{
  "n_kv_head": 1,
  "vocab_size": 2048,
  "steps": 7374
}
Each number is 128 + 32 x the weight over its row's rms, rounded and kept within 0 to 255. Layers, rows and columns count from 0. The size above them is the row's rms in percent of the matrix's.

# layer 18 attention key, 32x96, rms 0.101, rows 0-31, columns 64-95
size [ 71  55  70  64  81  86  70  95  83  72 116 123 131 130 124 124  67  83  62  70  74  68 108  90 120 130 113 131 121 121 117 124]
[[111 161 162  84 163 144 108 164 129 127 111 129 152 107 133 114 176 130 105 147 108 158  92 112 169 100 143  90 130 106 141 133]
 [165 121 153 119 171  62 120  79 176 176  82 172 108 133 145 187  97 150  67 155 103 132 164 177 103 100 102 143 150 163 117 104]
 [ 82 171 118  96 146 120 124 172 144 104 148 126 191 104 135 163 138 180  75 184  82 113 116 117 158 146 114 158 128 130 185 151]
 [167  90 111  91  71 108 109 115  81 103 140 109  89 109  95 112  98 118  88 113 172 128 128 135 130  84 144 139  73 168  83 177]
 [143 112 144 100 147 191 133  84  84 119 119  94 118 106 153  72 119 117 152 115  95 116 143 113  64  58 107 121 133 142 155 142]
 [ 78 191 175  93 118 149 113 165 155 146 115  54 136 113 126 114 123 101 133 131 135 159 127 121  82 134  89 142 106 144 134 128]
 [108  80 128 146  53 137 149 101 115 201 150  82  60 121  94 140  54 101 154 177  85  85 133  83 204 140 114 112 125 138 136 115]
 [153 151 113 102 107  69 135 131 111  87 135 179 101 124 138 105 149 155 151 162 155 160 159 197 117 124 138 101 152 127  76 129]
 [102 114 145 133 141 108  89 106  88 102 128 130 124 150 143 126 100 143 218 152 106 151 189 161 164  86 162  98 155 139  64  87]
 [119 143 124 128  87 135 125 144 132 151 119 122 126 167 133 132  90 132 144 159  35  99 111 134 130 108 134  88  74 196 107 131]
 [ 94 150  69 119 157 130 151  89 156 139 136  81 171 136 111 186 143 101 155 163  98  84 122 163 153 143  93 121 108  67 142 121]
 [179 132 115 163  91  75  85 107 174  82 174 155 135 100 126 187 168 132 148 101 160 104 115 155 102 146 121 188  98 148  96 121]
 [118  86 170 182  82 152 125 146 142 113 142 126  99 101 152 111 143 154  83 144  82 155  91 167 135  99 167 100 143 135 123 150]
 [111 140 140 138 114 105 108 109 167 169 162 224 115 179  76 193  75 135 105 142 124  58 100  93 221 157 156 146 112 132  90 120]
 [130 215 165 189 147 136 133 168 135 125 159 110 135 131  93 120  88 121 145 121  62 159 100 153  78 100 113  76 109 148 145  90]
 [147 157 119 145 130 130  84 179 121 134 134 123  86 185 171 174 161  85 123 193 107 189 136 122 117 159 135 173 161 166 189  67]
 [101 145 118 155  92 181 130 112 141  76  92 136 147 114 118 135 116 139 153 144 115 121  83  97  78  87 105 139 110 140 118 174]
 [ 71 133 120 142 145 152 142 158 131 137  99 155 152  83 108 170  99 169 122 133 122 106  61 113 181 130 110  97 168 126 182 115]
 [103 137  88 117 134 143 124 129 152  64  93 144 204  97 139 140 109 169 128 146  95 141 157  62  89  95  89 134 132 108 150 166]
 [119 141 124 117 128 132 160 140 155 127 121 102 182  89 155 142 150 175 141 134  93 118 123  84 149 173 149 112 156 167 147 110]
 [ 92 148 103 135  81 163 121 194  86  85  97 100 164  91 108 147  99 157  94 136 136 112  74 119 165 111 105 103 159  96 161 147]
 [152 145 151 168 160 147 110 113 197 135 125  72 138 150 134 145 158  92 119 125 134 126 132 162 119 108 140 126 140  97 150  91]
 [133 159 183 152 168 107 150 145 123  78 125  76 166 114 200 149 166 146 150 127  66  85 123 157 153 131 161 117 122  83 141  78]
 [ 74 115 156  86  92 152  99 120 122 142 178 111 162 122 126  88 125 167 161 136 114 156 142 180 123  99 194 134 121 186  96 142]
 [155  85  90 102 137 109  87 134 116 148 106 198  35  83 109  98 172 126  90 125 181 154 140 100 151 118 111 119 127 117  78 159]
 [137 105 143 174  93  82 137 164 116 120 137 176 140 137 135 155  82 144  47 142 205 149 130 118  85 142 151 122 185 145 107 161]
 [113 130 152  93 124 126 190 144  84 138 144 136 134 136 157 135 131 103 123 131  75 120  66 126 115 138 127 177  89 198 153  52]
 [ 17 155 166 135 130 121 117 136 154 189 120 138 173 108 107 155 125 161  92 223 103 144 101 146 112 126 154 158 190 145 132 119]
 [155 119 140  97 168 158 158  97  88 149 134  71 153 164  89 169 131 163 144 131  91 127 148  93 156  99 133 173 129  74 126  62]
 [103 102 148 173  96 131 118 121 165 171 133 112 107 129  99 115 118 176 110 153 126 146 109 199  74 171 105 123 162 120 135 152]
 [150 136 150 136 128 106 148 137 137 115  98  84  40  79  91 121  63 126 104 123  71 123 134 196  96 182 138 189 120 130 153 179]
 [205 130 160 156  98 123 131 125 144 137  56 174  31 135 174 143 129 193 170 120 157 159 115  96 139 159 143 149 102  95 107  72]]